config.toml
vocab_size = 2213
norm_place = "pre"
qk_norm = false
attn_scale = 0.125
init = "normal"
lr = 0.00637
beta1 = 0.9
grad_clip = 0.5
warmup_steps = 200
steps = 8527
Each number is 128 + 32 x the weight over the matrix's rms, rounded and kept within 0 to 255. Layers, rows and columns count from 0. Numbers have three digits each.

# layer 8 attention query, 128x160, rms 0.0849, rows 114-127, columns 0-159
172090151111120145141079136124141095112194184075141143142148119105090074172095140118129084116089147148136143140112140117070199090125124112085143173129174120177125136109165115108105095129140135116156097163187154144136146140119113112117143186106185063114077096163138060147129099203112143060127092151130134136112125103084135112111126127021147193179121196111138151128115143113130179079119183123129157203039132136121132149141164133147134173114119054130132140148126112077123147138085058
119093100188111132152127093121106129130174152122158103081149154165113097157118149149136152122113146044135132128143130157081137060191112129186140042167164151131060119234138103159111123120116102165144178122114101148172118092078110092171156071168103150137113117121155129134123124149161065127120136081093144147130103134154098167113129151158140096203110073146089169154114165107110145124095177109130112116137130099148113121141082139119128222129175131106085179085086105097133080128102123
088105098149128098140129128142052076169129160148140130043151167194140176074145123162124122123149160095156126085142159154116130119158129106070086080130127169127066115142127147151108157133167157160111129106191111136142140129160139081108155064165118098172148122069174124104147100106108233083161098149140102109116137124163094147111128136149109129113116159133181098163145114135162187140120105091150098151189148163111103083087127123147168056152093130119095123161148111160120187095086096
076053150105119112129099136108059110032105143185195151130149140113157138104153114127173180096150167127128204083095160190120159141141132059167132166135107116136124127100128163155165146114087138152092113143149132171149110163118152166119129097122108090185158156046175146133125086170089120120154191095059096102167114180123080140154112084158165119137101070159151070193130117046083091146115134143161178120107153106133110117101140101111065108084101086160151149088121182081084173183134173
114145157126122089194097153180150140156145112176126147098138118098130114101202085157154090105084110188120157104181115119094054071133115085086083103087127103087125095142122149155163088120070105156125148179138117083120184094125173104163099165166143173109114147143127133100137075163073125157127111144111129160110145128073160170054188131091109172152106098207094105129140119126096110146159149177172090118104205122146184156072153060130180153083171081162156141086075148170185109098194078
157085125143136181089134118219090125142109168143120068107110115192108153135108120114105090147107121143140129110092185139113119182099138130185127100104159113186115152110144065106125156152110127157155091158119151105042102127133119236172151141100152117128136122067106140056150107118105082174143140128039108110129148142135187171119081131143132108116119145090088078096190094121100094102167162185136145087067102113121192130127079160112149111080144167153115161179164130134159155144126181
141162158068153122062060090136143098072148132091089115146133151181088124188088124132116117078151167148163178141100141060097099102112097148167135136081062141144104128188145123160092159091173160133154192099087109145096154161124123093069140121148193126124089130128123185148123047134077170095138104139119131171104114131150047102135119092168125149156090075160118084120095141157131116102142177155133151113143132168202093060188120159130171112153174124100091152198123180107158128197145116
119130154070140103145103150179165186177079101120156180185083153084100201164094111109094061096158171133119150103101117054127119114174137067176152161123123141122113213098125106178083120112073120154167114143152132104189132101171107116108158084119135134158118113119169120107164095105152110113145183159134134089095122072117103103152134127136187107212092141108106083122124075132141156165213114073128091120094115169106139168062182116148080141153130070161118102150084151159145158117135102
100108094160161149095141144135172157119144107117078154147085194127108159114155119152106107098148134145121084168172112134150140149102130132101091103139132128111111056111093099117156199176079098146122149124160155145150083155077092137112133094083081092132116051162178168158097154142085074093211067103181149141152069073154150143150088146062057151188158139131207135137156147180125145140106150116171111132132093171118141097214121112155196122171142089160142083064174112137116122146117094
113112084114167095183082091112134131142142119149128146127161116175151125120111110177147207144118060121099081070085150122144106107117135147179132126149072159145129145143169146136150079120065099114168060118135121153129041154102090197124153099102105141097081064059143172148117141099117163127055105126109154104131189136190157113127156156094138115145180136189115154176199061140140110117095067119171137126151174096137124100131182200126175139105136083176164134134130131127125108120058065
110165173104124129102111177089145122236074113168126084126127125087099120075150128125113120079138137087127129121086135115126163069103180165198135142144160067139146109194137113102114129166120142095073180155188221105182183126117121110129077161135149082101102183117158148091115103107102113142156111132124132191180132081127124126152085113146052084100131198141072135090114083144187097108140066158139104213091123154139093127116132117155117157112134160111130125115178141107132130132086174
121152153121137153099109141137137088116136186167142106075161129161124112128143158164137114090074164144058082061166170105109113133097129124155016117091078179175172116113117162110101147117151125149098128039110143133134113116186110106083084111103112121122094166133148013135149140157076100157118145126164187138153150103101136087127082106120154157146194134164092154151102127157163145206101140134159191118126138111143184117123160138124078132106084096086100169186134167130174095095115136
119090086155132152081108115084123151098062136169180122127183084088123166176137133103150150092099088167110071108138171074131119095188134097151094079109100141190123093090108107159115061142143071112147159188118174137165090085187092119109170104142142167138115147157097127141161132108113114140175127127143221171153157131066177163136125090148161089114170062156155127168110075140147182093086111180158139147090136152142103069124169097124105115130111145109054155092123080138099178156200138
081119100095161085089184104141133142129102124079111170142124132173151129116152114091152104111116141077169088100104117145110128088115143083203098057118090154160162128094098164091165181160130086046141076144152189110144153111133147073150150113118177164120160101113098083134118166112189133117116123151170139085096136153121102154143120133170121137058114114131103108131188095081092141200128231114108138112110115120123161098139078183133090147166191103184143161129116161127133148103136138
# layer 8 attention key, 128x160, rms 0.0855, rows 114-127, columns 0-159
183093077138137176176113130082085079129209144050120170189193095132164145127119110178151071147104186126122159091113180145071175164112127129077086162137140079140173136117239138142102134096071111127112093120113111180120096090114165124139169130065145163088155128152198102093051118167136142122026138158160092152149120131107128119138136176086142133128162130089129170134159131106099154109140156108092100144071180107119099106145164163106125119123157085123138136128140099134090161142048161
077119078157103103139113125108133089134103152126115126089142072112141136156100033112110182198120141129091137098136133159136145071187119108163127068107143144187189153192099150122112159122170098153126200140103095119111110143046157058130105122149124147114131160142085100104123128130156060128122134170164133200085179102155086193084163088128113103111101046164139168048180134116129125143116168132115121144137135138173148119158144168107144169190102123152176123134080118153172154150090086
112182109106114118123107157159136110158131144138128161110152155110161122129166108093110136112157132166133106174144109074128202087141125168096114147114110109148070103079176117098111095122169165135056096138138158157175170153178103080150114134119113168109106113106143148199088081146190189163120094157145102162108086138102104118071147053161094135093140137105094143139116145119107155133111069095153141123151031119126093160127119115136128171236109140117147118157095090121098134210194106
086123119128149111113106163079185108134107137105093178137138151196183165108125139114153160156083216167182104068124144124144109158178105115175154105105137084131101142050130147107072115125086125065090095091158157118120040122092190178111132139073154117101201108177140196136151147105122131182161151148083101135080158154120128168079126130126128168150068076157126172122088107102121077091102138145194078095163117138089106110169104125096112148172089186156090198097038125133138107144184123
124165188112088073189121169135102143113142116182151094081096132073141070083166119120192085109103107174121128084068133105119161139162106148099125106106127076148096194198099166141144111040083092178122146151122092100135102102123124157111122195143188168171183103131151179123174140151045156077095108134166113125139163125124110175109162140130118189101120124118131127152135134058083118115135147154174097137116098091190142135054197127145118168119147084154150185041142139120118154115140153
167103163116158165097159136168132101131139173098084143104083129153066141154159141178110141191103108116078103070140120133110128179112176176150070126102102199151087099097120127098149159154110103130133040129125167079131058102052170102143182168212176101114070139124111103094124139088110133184085146147087162145114144100156111153101045104211134073155101117124110116149142099118128095062138106178129181086168121150152123186126143060132106201092132169150166149116114160096158148148163138
115092095182100092121131123103127051146113121121106164110133149173146156164087140082158151086122089154126138139073133146101091125102153115118130186179168147141057087140178128095126048123186161089125135172116097169189113102146139060019105082143150103153156167141135140161160159158164090120115150184076095200185143086104099103121120130130112146127115115153133100147081151137168117078136122111083109183141130128193094141152163184121181104102168109156089115059150119079151079141220157
085168131084109144165171080125101147194055139124116132163117133142129106113151148196203058160121082187096124109088092162171090158141185126121145187138100124097125143059167158154044160137144146085150105136181108090111180119171154135156104126106156095136187153097101180130131130109091118062113096108102104145122143090120175050140166099185077153107097131132172165112087062072103109144123175153138113161133102095103085137165141151119133174197144126053157093097131086153114163126106178
125107113161099125138117128135074105161127108137159082120087168106151134142145117130079085107172130090191129187102192177142159167127027074092047148149138102161162083090127106126143110149119147190113135071128152079124144255114127085113146094124125109171103157117126144163125183082081107114176140073161128168083100115106110144159110161160130128066133125123171137122163107114055172050131097131142125127139086169141167122140124128141191092143093118190134113121189138186152087138119114
097150118176121074170079106106125075178132126157121196131153099131143121143094144133069205166120058127137138167090092075206149135151160077132167104081118112121143132114103122178138145137140144150130125121066093090088053120127087067170189154118080084101114087147195162182138102112140134119105162096117189146166148145103185133067104111155088150132117216156148155137113116111101143131056096073190116099092168032133140170142141135123162138160120123145147124117120133131160166118149134
100160139101125200119140145098106128098086155101148118138152124059113174087154119096089098175106105079115138131106098140112137120132122167124174107152072101218141135110131134067122087138103094162096142174174150112134196127149136161187124124114116112105129157144152121060108157168113087151129082137117052180127058159148166107165061122133110090140174199135124122087100117077129145154159091111139092130149116141160098141183092141135170074093117207150128137126185202110121135127146174
152094168135132137118122097151150215159148131155171153089152148196135084147097132128146062083114132092118149136114215090148186137093139107162127160164143125150216099114143118118047171104120139122136128113134111147134148090141121114097113099078082143123137119127092105152132131131184050141133089140142135170142160170086156149093051148103112139129119182149164115111130160081135099160108131113124075118172122108175148111091127084151060105168168123121068207116129123089112176068163096
131098136139130132171101073064157113123080138128139112153166156112109124134137104055158164083161096167101098136086178120130110125090157075204113107120128171226156138179138116159137101107185142098156101153137120102121147130118179124158092172144154101131153108144114135145144140086141143143092054094191091170102156166101097089101134138107183100120194177113127176100097090146119158158075143104181135139042110105126114084105102092169127103188150158124091162063108117172100160116167108
132129139111115102100197152157164098097165089132108167094129169155118150074135111130179147055103101100133158124151152117107128179203177138141064081099145164173093164101143146134118125161140146085171161151104104133058170097116155102113129139113114107149119143065143048151119106069145116148156116141079110115127103091099174114111097094130149225053032109144144204176147122131135187156085166107109194102136156103133120101121092137124097153157100107108149115129132176176109152128166123
# layer 8 attention value, 128x160, rms 0.0737, rows 64-93, columns 0-159
059058157148124096079076123151168104116103191085136101143182170139131121110119146096148120095113138099138155134169089054163151129130128165136127130119097159171115178186135129118131124156092125138135116149084178093088150088117108163108141109139174134162112123062143157116138143137117102106100080124137160140137120211087112164084144101116134118109113170083104126103133152130178162119118184143123084099127170141155120161093116134128143184145138108113115142137112169081094150067171091
125156092128163142124168144133131140116094155160098105148177131125111128126180168173091117129117148166133091115126173102098098166102129133166124147109132144156122126099087127162087170141113135161147070053122167153116047137177124118129096086153177063165060111114122144117162135063139157143130109139145139127137057163145102217114123139156089170156184106205148096101065096137178126156109156096100105183133121078119088074114156153116090079151131131150137171082144076164129121153119130
071193142123113141135181115071125117080148143130095074124146105100178116131077157089131121150170124150096130171132117158093146136125127101121081112143176122102140047126094141072151157179102129104108086152139146138095135136126173156161082151172134083170104131107085172172160077140160101129115116117134152096137111082125135104137124132129150109168109163100117128123170163118142129101104143129128205129142142105103139120126146169148141103134123125180117079115107139124156136126124147
159086109097119138171154108142058076108117145090071111127141098142196118190075106127115163150132088159136179124142153077150107179162089165164144123157139158167100156077147137107141158152132107175135190096129146106118129136135133134152102130109125159135122090122140134151120111174126158099100101143098108109184157147187143122183148118175130126108119099105110116108122127079026138136145137103109183126131085101144131142125016118166120109112182089120161120151088122182100134104181102
114127178101150129147110126167097088115138069111119122166173146071141090146107086211110134130154121106076135128094157126095143174123114128120155076116141151102137151168128128117123151076140147147131073106130133110147115120184142129080086150099143097075095139149126159166120069080123085117106158162125178175090149134135122187176142081170156117142129107084133112141153138113072175126141124066117131161149175153136104095142125127134128107142132186100124158116082192177122129125129168
108169102087149122107166165139068099203174135082108088065127169194158159121123137115065091081117102157127127153133133096181118068079130088142148153172150085136165146129117154138132158132102113100116111180094076115119140117129117180146159126123127118197123112118143141128067100136173166108114168117115137186123087151126153142139135136116150136113150135130185135115080163099124041157129171126133131126115095108142118154157120087083106132111071193180105105153090119114147149123209179
112082091152179097043147109145103129141118078143131093148161116104147106180135118110084095122116145145178102127092188127086121124116077165112145129149156124129151166113141106132133106176148135120126109124150080107172131140106138093088126178165087145117167138069148134166175122113138078158160190062173098128140106101147179162125115197064153093095068151148084093161163137139113100147177167095105120098156162159087137146100170126119177092149127101165165133123158097096098143102118140
104114084128143160127102176150108132123163118137105052159125119115181143106144124097120150120143126150093120107159128059180170150122136140106110068088176148133128116146102146104151165167171093158100121124088154076180129087159121151165142148101119189181093110166162095120125118116116123103122097099104102115169152093131127113108196096085081122067127099117130119111168120201158102231122121136131113094123136136173115187137175103120115126077090112122112131112130148143148089110126128
128163103149161107072144118109153154146162149126113104173136107096091146133069116164150159155132093127121133129120201132126146086163152146203115118118083097151064148087109091110051101109130114139080066116102132125120129133150104091219144142182103154136169106138147110119146154115155128107165132135181093061139155108116131138141158130130190121156156126167145124115124094157089140112169150075139130116112152141152132121150117150097103130107110127125106073089181190089103116102121083
134090118147052094111143108059150130144102178201127151144082125122104127146118105136116103088138095109150139092120124138134159159169084128119148106138161094131125077117122135096121119121124182120089109151115103160112117124149118099158164102134203169089118121185081125141097150157188151113064140199105195119139134146122126121077103151116169143110135143134111134152107123175082121114078133139118194185165171123199152177079117134097124118172116098105172095152197074171102133043160142
173116120157125147152116113132095148156099091086137110144101139128147153091120178141143113083130131084132113152099216120118145053143131098154158104127142175160107192129123108157096102128164171109124139139074143169164143154109124144149122140149104079122100157093122104113103106162119109179110182140148115119123198169124140113196132079176087154113090081089123181117104119154118110122122124180109126164134122099158141162103128131089091090148114137137136140071083137101118148093093129
165125152113143155151131123129147099128158203147121069144063132094093162110101072146125101092112143108115130080082167103088085147087148109112222138098116179114105081148114173121132093149159147175133139135101173160147128121080112094127087162144129191160175155089154071114123102123106082118125093084102188127105049130136153097220095081187084170161082173148097115103150138113115124122140172106154161175104151119126109096132100154151166116114152102165152079170133122115187157141100154
164101154086128162123151145199161156125207132119146097067129156114131105141158098133163120131132101103139139142087140176110074126079139187112111082127097136197105182148141049155068129142131110143166064069167132187088145122098175106137174103151123093127092090119163134177057124122081135103147145104137151136166137141146139124043103135114161062229095105126154092089114123164165136155056129109122162158114152109126118125138140094165122115154111141155110137167159190123029108096115094
104160141157088092140096130110131115149132183138140171126109157084141170147057196104180094144129151130106193120170140140161132103138126171129109122141149059102148119145099175154147175068185149109167155132135113102108062131092192129077109131170150107141121132150098145106107135131138137126180086129182140120081097175136117109157129105131118102114154110087190074114168120120084060144104144095167086130098135108109053162062125105200160079116161153093081103147136141120094112167178104
155105169087129111200115119077159111140173155069170135093151124148130120142102155138086083122163152063147078067119203104140158144081101107142131106111114126114117129167144107150078078091143147132155116072103197128158141107097150138127155154094149118165154158143077157103130112150134142158131159123165158183116163140130102111079121133180146132062133138103117155148088123179129145086129127108086085074116123077116148082164091105157122138175139126116143140175122142091146094099161165
096140174180088162107110129127188155132104189096095155074139136088093094120164152102101127154126152166119163126173108138134133143119114162146162089139130146121146119118104076126106082064166093180132120119082089112089126102126136125133113082158159147102092143099066150109157109156125155115111110150150174135116123138120162133166132129178103216109162155125134111119127106111113103118108129142159115156227162132163130170102103095119131099145120137106150125108102108147100069102099200
147129121111103120090158154172125107115098122155142157097119148151162065128097095156114064147053173164130090120128186124142153146192106137089126134069140143081137121147180190112126087142123177118067116114168121083118160152106152112152128141141154099115118121125137179094160105138108142158150165188112138180148158130108153156097054149158146102079178128074120153082138126114129122128150127149127102133124122068118116145181085096119175120084120175085106129121122123122177109101122054
116108128095091097147099103111105152121123125103179150133089108114132152113093111162141126112126178060083127194112137179148140126144112194166101137160113109111163151108126164121066126157151090102158113126117084094128105095144125114146147110156169190100172049135142116067127131067074129126160152067136127084153161129116131155123155168123111178127124112114127160124088125108117162116162082088136070074158146111141145098122166166142178118118163144102119141147167140085145136161112104
094106129105145121127113093120172123162161119108115165136127090138136124110157101117118141149130141164106110088139165095110087137114134115132102114131175116135119145166189101135135167130205154101132165150069176132070182119091109147136104045092142098169118081132152136118084115189060106113163180110099120076162112175127130119119167158177145068075111196062179174149073083161129129160109135112094161159157119051150100169187177120129135122120126127146148127109090105135097093216113136
131148097130111131165100121176140169111124210117074176102144115107128118118173108137108135157141068110135136173194142060139127120140172109113114180104158093126136171133117118085103132182078165090099114139025086097137085089127124103110093166135144120109143144155103179070130105111124125136177150115153155162085113128095158097122129097104121139141157088115163141104124095118060112160106133115171100153154145113169162106127083109143111147146125114109103191164144142161150135150151140
190107116165082105121124102073145173108139126128085073138075145143108114099111121174144119160132168084132146106211096084130110161115086092139145129121141181104158169108054166166116169120165127156129184131166179146126152157134120140112126110132153109117152191058110165101137154200136164103134126113151103161134109127080127167145144095085150153130150075114154183129078151109149144124140106107138163151089116164101104128154128117130112136080091122182155151115050136098087062145166092
102110114070092129110180164145160121142139137110168130111098176144162132136093182118079122181108172025111147110140142178128163138147101066136125073140154115173163144130180093145148139094181073105160106162133087150146131146148130122114103118110103157105156155113065159141217135139185146080122090153115054155147174073133061182122108170082100104157097163143156139149142108156126060126171137132186115106146114131123129113109115136087183087102129106069105150128140087108117117131129124
076131126126137073172143156155114071118161193107116154100113158106133154153105169188101160129107168159097130098111117165123110114113133088122110172147057180103141127178149176095101141191150147086134109101158108107119144160099141131150126181112085156161084103136123087093164152101104089170115168107165103091137101100161145109149099130061093115154068142143109132133066080159137126150152065112153105106139098186161059169175186101193187148166120109162126114104107119111130137119112155
157108152152140163094147086149138124118107127107150141122100112193118112152076118142175144106086142109094136167084145075119129236146137104108099140097148116103082175145102123096117171098152111125136097142119163113046195105115161157155150136152124160156120127132100134088136131143078165128061100118143117128145095172138172140107146174104146106129119154113081122146114071169174142151103098112098092155099127133169151141115093158147178072103106159181079158130126150164163122060096166
119193130105124123119135168104134117174130076137119174111106068078157186135083128119180130083105110073195115107106193081129088118122083060178149164140083129103124150125127090148093127130131146114140114150090114104146152172116108169075128166147191180133069114205102116118184080093168160119173157099099114153118117123058125183129122134110156179118112126113114149098191108135122159136101134105120145106085133157164170159094107197186123104127100121140108114151107159122105100143190083
137119156119133172109197155120091107145068154166191093089137218101138150129133165115141151116127134180060098117119134124198147119146147109158122120109098133119138088097153129121196106131113096169152160110145148161089116135142106080151080104090099125162104127149139110155097106136102112106124185162109104088120123135205151103115127111111146134139080161156126146153124074165135147167131026185104130126096072106073159131118145111142144102056102104155156124101127159175139105125115150
089117155122119147123148147163152137147153076051136157153112086129093120107121152131138159166118132107144121091109129128154194131104115156103099171133158178118133170150092084112168116157147116140151132156104168134127185101182115146140144154163119121112147065131128158179095107112159092112135096176168150100085095121078200125166156111187126104107134125150144165132106089142100082121119173097118122121066106081094115090172131118132100094122162102107144170092103069104112136170188087
141128134134157132147162171148166068133151124181166162141085073070104107077141145116145132139136174098151166143135114140107090162101161122120121116127149081148128157113101187093152135162171157194133112132126084125120121138083123106154092131132083145104112142183110121147062144123100126165143166180120118167119120084132137122115107155135112179131160098100193106115105130216114126142128131105154103105112105102097142135096110109116091148186097169134059129088153097082079138088166095
174064131120110160091162136201171136104141141147124133102118096125090147121104102118165144135117155137154088081080128132138135138112121065162125108106147113132144124114147107114129134152120103117116143106092154114063201135206111171086124091144184128127079136125124084118123147100075103160120128184094044138097138108111132128162177114111212127152109126158157112157105157149108116160161155122102091126095163179128125089124086111092185126113164149126114139143135144167115170176093136
179107117157114113119071094205080122206110071125136172155135101094144138176100125085111118163122175136138094144145132213166134130140118082150179100115105095154111142114075142138174100176097158150145132178129172128113083166107118105094162130188148080175139139110165128174143137083121183075095109169186118129102101120143111114120130088199161114159095133103115170164125130082122074168097148105091077105143061119123160153163079115111138115119116119124142152209118095105091143110139119
# layer 8 attention output (transposed), 128x160, rms 0.0744, rows 64-93, columns 0-159
107171078104137167150170127079109136120125153164116163081192118149170156139059146133124181153142125142149068157092154196098093097145118150133177128190137094096084076106110105121124148103120134130072088100185186150172166151150060146122137142142092070129144121134136113125116146113091143123142147051130147179080151075167131150146115101113158126167153089126098116170134102160127155159129051110140141157108092133078153105137130108104089108117146112132062084179151075160164136178128130
108114150097136137148198140141114147149155146091098129116062169086125149110135167148140130135120103075096125096149125198093142071172151124047106154104150180107068140111110122147127117127134170125094132165138097139171175130131183132111139139143120134135149160083140095146135126188113123130086052129128160086144142125075077032143109080134154123064098142048113136127119097140104151128154152164145127132068107160118124131154141119191130127180143145149202052142106095181134161174125154
108085072150149155155117169120114134138107103128115164129121130121073085141183091184107117132124107133104122117178124119136168106111128065131160159130122166094125166113123135079105129147171059155146144156107163103124058108136135108155197169114148213122158158139123096128117155125146127104138141092097081153137138112132132140099117083137125112192083093118171130143105122114110194110135148125135117135157072122088108087155079134124182158136116189095169108142103099181102177128069162
134168180155125167167127182110121098113162051117129113106143172123102170066120113126149096121068160150136069143129116131157122158091126077142097154124127117146180093071116109119062154149085116037114127147145107130164157133152095138125100139154092100106129134131121064118095105126104125182153176150150127151077118136105105108107086165111158131130109131147146200096144138114169139139180099156147057161117186135148146138120141092144156162173120198140069153125178131105189125135071045
148127160119102136113096114167152125088145152164135148093146105126150080112097136132135157132093173101119096094170134134155177142164129111157157093098117175120138122075055117145106088138096207121164135124067113110105170141191098113177135147112103136167176136129117053133108105151110165159140144108083131122169109132139120078080120153113198119084132137090108108128114186067135144146125159119089130125161110145120147147128168078142065170099082148207142110126132150174132134120113079
116105161131151111133109113116113134137152130151163134126177102091145110125152110099098119186165093156068104112112086163168146182144168101133084125118124121108123162161107149150135150162118172117163142080139174173169143117150118119122131083102172111133076109092128090176132191104119124084152133067141093170089080073171123122071144116184132139171106148131071109155093150140056203126145105172121099116068100134145145133102125153180180092115166137178135132063140126170152072132067084
184122096120141099145128158100132147107119185126115135141119197088147151173119104157182172075149092108120159150082132165213154125137148129180123154124159101140094083164167137030116135091125127158144173132119117130105055136130138130153115141081177057143122140194088118077105118121094141101113100133091135123114159109082139142110102132144112136158157143100173104062129096083101145083153091165110171123146181137172102133104152117110142101056138117203160119130126134161138140119111072
154070078138126134155128115106088104118165184132144172091131137115114179142082101124147114086134178134083142144111183168127104176204102085154128139130097113059198133160162126139138144134143119068120101119153091170118128111157083130123151057179145077089112137099127177139135102070182168106155122124158166142097158176131125163113136110124182153106094115142101098132134113095108168077157104173099149167119124052059127032123104141139115150178133153132142162142106072100110185156140124
183106190139065140179119153163131102070122122128133163093134142147127131108122127155127105116167144166149131189156090101147081146143085101089106087100145192152100148065177141073157090148120144142132128086172120139154165126122129106127110190135132127136129110131134180071180097095132090144131065077129105151102146122152113139128129123152089149081136086095116116094149163163141152103098124188149121108112146140111138061169137089139166111128128054127147123111116138148176131154107135
163166085116133139141182137127151140129144134088118117088152114113098097102094188151101078122160073141119116162146176137176139094139162110177121142074125089060125214118095132142175124175142095149128123121173118149156101178170144119109131112084040137142131077082139155112166104120101105136150142090120115105143191191139107159104126164176087136132177095107210082082118135093134146119163150099106065160091070137110093117106133095082138196132128141135117204082098163089181156137107151
073155107124139148140124126147142115106105082138083133124109084186122160158142165155137132146128150140130156126112161073139124147122138161114082097089144052105114060120158121202134178180122164154101085080153144082119163158099086100153118086182161205156112132150129121121106150113152154130111067177134117092124108092130140143123119143116136083119155151106096145079090105147080144148145109105134123181137144153111166115127153076175166123090159074138131129107119114134189118141138123
153079076167099151158150130195170152165149091160129120163138131129157155104145148119133131159143108111180101171107082109100131093178143076145073111141128104152127137088158037151084133126084094085213085143108106102117036147102134140130138097155124128122145107097131139176141113180179223157088180161168128113154099140109110133121132185128135105147086087172104169102147114114144135107101095076168139112118142131132136121157169129135132094149082134103131041138134073159161094109120126
127142147126123101139139095214139157177048130150043150097115146096114138129141141120081137140145109157072090112144072130155124098167166135126166123126133152094144083053095109111182122133138137146162129171148143102084134130180138205176084131164130144122101201141121085062149138111140110144097145089102188179031070184144142153203088118183124132093141168117125183131158111123084123169160073176124116061120102166108134152132109151120058150121049134108169133126134095102150145138099096
103072089151148140147116162090144134079183089108125158052132084203134114123120100108094151085114140136147170139138098163100148163126139156100167090049088186193138096146159115134072170095089107146148081185077136169120123126136078196076163080051163162141122102120156106108136170093153135148070122115100079144115136205125175110114128093179149099106134158172131213114093116099153226136100145152136123132128102153063211133109164102124116082172100131119063186087109136167105155125153168
137165166118173120115120181142120112135118086162100066122131128099128159135170132087179180127118091164169113197126158122073138145153075140065110129175130125126081184064085152185127094176130126112161133151111132136091200133146140143117154122149150149103122088182176105140158143147053160069168114117136097079102094142102117123195096139112101154152218135134107067150107096043064139117141072084130175089127188163136122163065176112112128065080124148151115119085123144161073122156153122
109131153120118167147130113135101146114168099106188138138158124152159119141078142181113133136175100094176130097106132140087124112145170153115075085125127123129089134082104145188149110157109169176143117212122114123153103176113089116158129114164055105140151150147120069121135109071127102175175151122111113159130131125140092131127114127126152085168131137101061140168053121119121105141120156069125093125069111134098110111140130089146147171076085202160118143104125118081105175168179200
108170178130119153106033183100120100126155150114137106142154099138143137126102121085127132147126148107176093130142096123136214104124122098124177070122143087143134067113135127157124118112135130120136173118179130140136093087183138166075068118145139075112180141140102119163144122148064134119101138135117082055189146133078154085175140128110119156112131158131166098150111113101124160098152117130152126089093099175151148118107165156140113140141147070153177175141085121108102186151114138
138140149153150154126125160163135114097145179138189097118109188098151104111135122101100085089078079111118096150117126071091102219099081124124095089171150124149160101102152151132138151099112131155094120139161137109131147115109121167139096107140128109182167185159125147087161146138116077148108082077123135108130133112141110098195104119146162125131193104125139136113163162123134109140113089133151165186152126114108024119135151126130064098108100140124153110138147144160127160103169125
122137119077155133124104146152118129133092139209181155157154095139128158173156097120116085085064136081133190143075087132112118073114184087105142106176147091143120167143126133130116126123085145158164125106138136150152175178149174124166141183205106106131051171078142127117100142106131138130142111144133082213174141153146161128135086072093072114113167081136101124079124109114130136093121056119075140145133089178072111119109152134169121179176064181097120194114116148106161114093136083
124173176109140141068158140093096108112117053105117173111162133148166127139098110089168138111142173098105124092114136150140106085086107081138096073145099152150130157140155106161160154054120123109112117136186142174159181203163102119140165098057139186164123101142145130181136144146122130150157068125104124094127108095128112128126113124134096137135061108113103137125107155137127174161138179134119105109092134111144088135124165194111144110114099165134205133110131117095120158089117129
104088079149172164164069115126145087150177111109101104143120118140172088196172122104111153201156158177081093142095136099166144127136194153119110145111114136206063129174139140133095123100126151150145057121122121118155142145126111121107087146125139098078167118147166078140123123122108100090113107179175111072129170123128132135120112076099121159092075180171116176108186123116081133099100105097125146157115194127122132130076098141100107147130143139060101108139143095128167183175173137
126140105152139144128077061129139137109148138121081128124109138131120092142093055163201183111180074199151115120128080087116079154077106152158118177086114125117083132118127163117169138142104117129071146148097163087111100130129181134136114116095130180116086093160185105104110119092122134084087134145134180167173117121160166118191101137152184174063177117097132100146132116098104199067071144184181089155113128111116145145128123160119116165177156136161135169076147145076076139117171123
123141084112104177056160068150159142147101131167140087135075143150118166132099122061126123103149136113102133123130136114125172154153134093131104160186126129130124129086125141160103130123139153140167113129121150113147008090134160159178177112096149097159146153140130145144087161161225092103130155108121114111114141071130149135134131119179119086094126105150121111135145146091141142047079153189109171139101178163117125093120113196091087057144186134117101149160114126121087134134085160
121133139056148138148122190116142158176120085121091161112134121137165215112142177127160137127154118124123134138169107160094053098125159105207137076136109093124162144114142132121134134184167142111117122087138163111155055132117114176098122086143113119035138146136114115199152162089129106088166161110121195137142140152161086111130106053115128126102167091139150153116155161071056142091103127146117115134180119167127094095132077118106086180154135094153120105131127088102144107126151145
162129110092109207101106085166128179030128099122133131143155157154126153098143113124094088153076091187079126184128078148126103143169064171131111118155154046156085154154121169088121107160126080120141163075143174149110173148135105118136101084064055117087178223126087155156098167135137082183135073146144118096105096138162120128184078196128138093119167081149150143098136134155146164141068154110099138098171131151106143107112162119107180155138146093154148115128168161118115129155097102
055105105148092124096100155105124132156148138096120120178119126169078126091079163165126132118143096108133173133128123114100148175176104174077140095110125101066192131137136142175153109176129155121130178129079127137139127103115153103096138101229112060105095133161169157125154109095197159098115132107150128194137129107106127129175091160112100113205143146136178150072148173091144071046156130120125093143115161171132119093177093120121111089191107140130136153131106099093134083124135128
134128190097165114114177101081127186071085098135106129172130095162106161125156091141132108076106139096154153114132190094130112108105127117150114124099103112070117116096152121137101163099144195107080150073089146169140147138195133143164093132154156110138127112118137142130151141163124177141166138116162089125186156124140123144083081114125155120136105153110086129123135152126124139157042069149205127152174123166107136111079125124150115081096076118154163090103126150117131102185125178
165168146153096122097095093129176182139123099107119144143134173178165146161118074092159089096125100118116130119093092137185079096106122111153113147064096130096136196130129157160138147158146124064165126148133075172130102120113122164105099082169117124135166111114173160110212075100151129165133112111099060065080093150081097125151167105126144144069155137093132143111138132145081158161059135168105194111111131135149165150157155145109134113089198148069160121117079154144142159119153139
170169100140151105103116103136140075097125114105125144125144163132166122131121143138076166099128112157143146151167131138117142132126057106121169178150153150125139171150081093133169134126124179097132158105073127101180161118074097108144111122135067123109094161158154096133099089113144129111130169181211166122181093131165101094128145089196073179073144153087113199118189072138195124106080155107117156150124101167099142162108136160120087121135072107096165077135081109120147108098136080
089208152111139106095113152062166101065093133127095152064147112136160148158128085137095091122126135117125143115150095098132173165103136170110116170146125152124075121176111109118038075100145113083094107088107092166124079147091151128176059167110186120110131177136125116164135164117115165108134093131108137188116138171126114100154132169119133161150104141114115177119110151099124140072180110113186116150125175191118145180162178123081153119145103125097121084107186127137174135091156175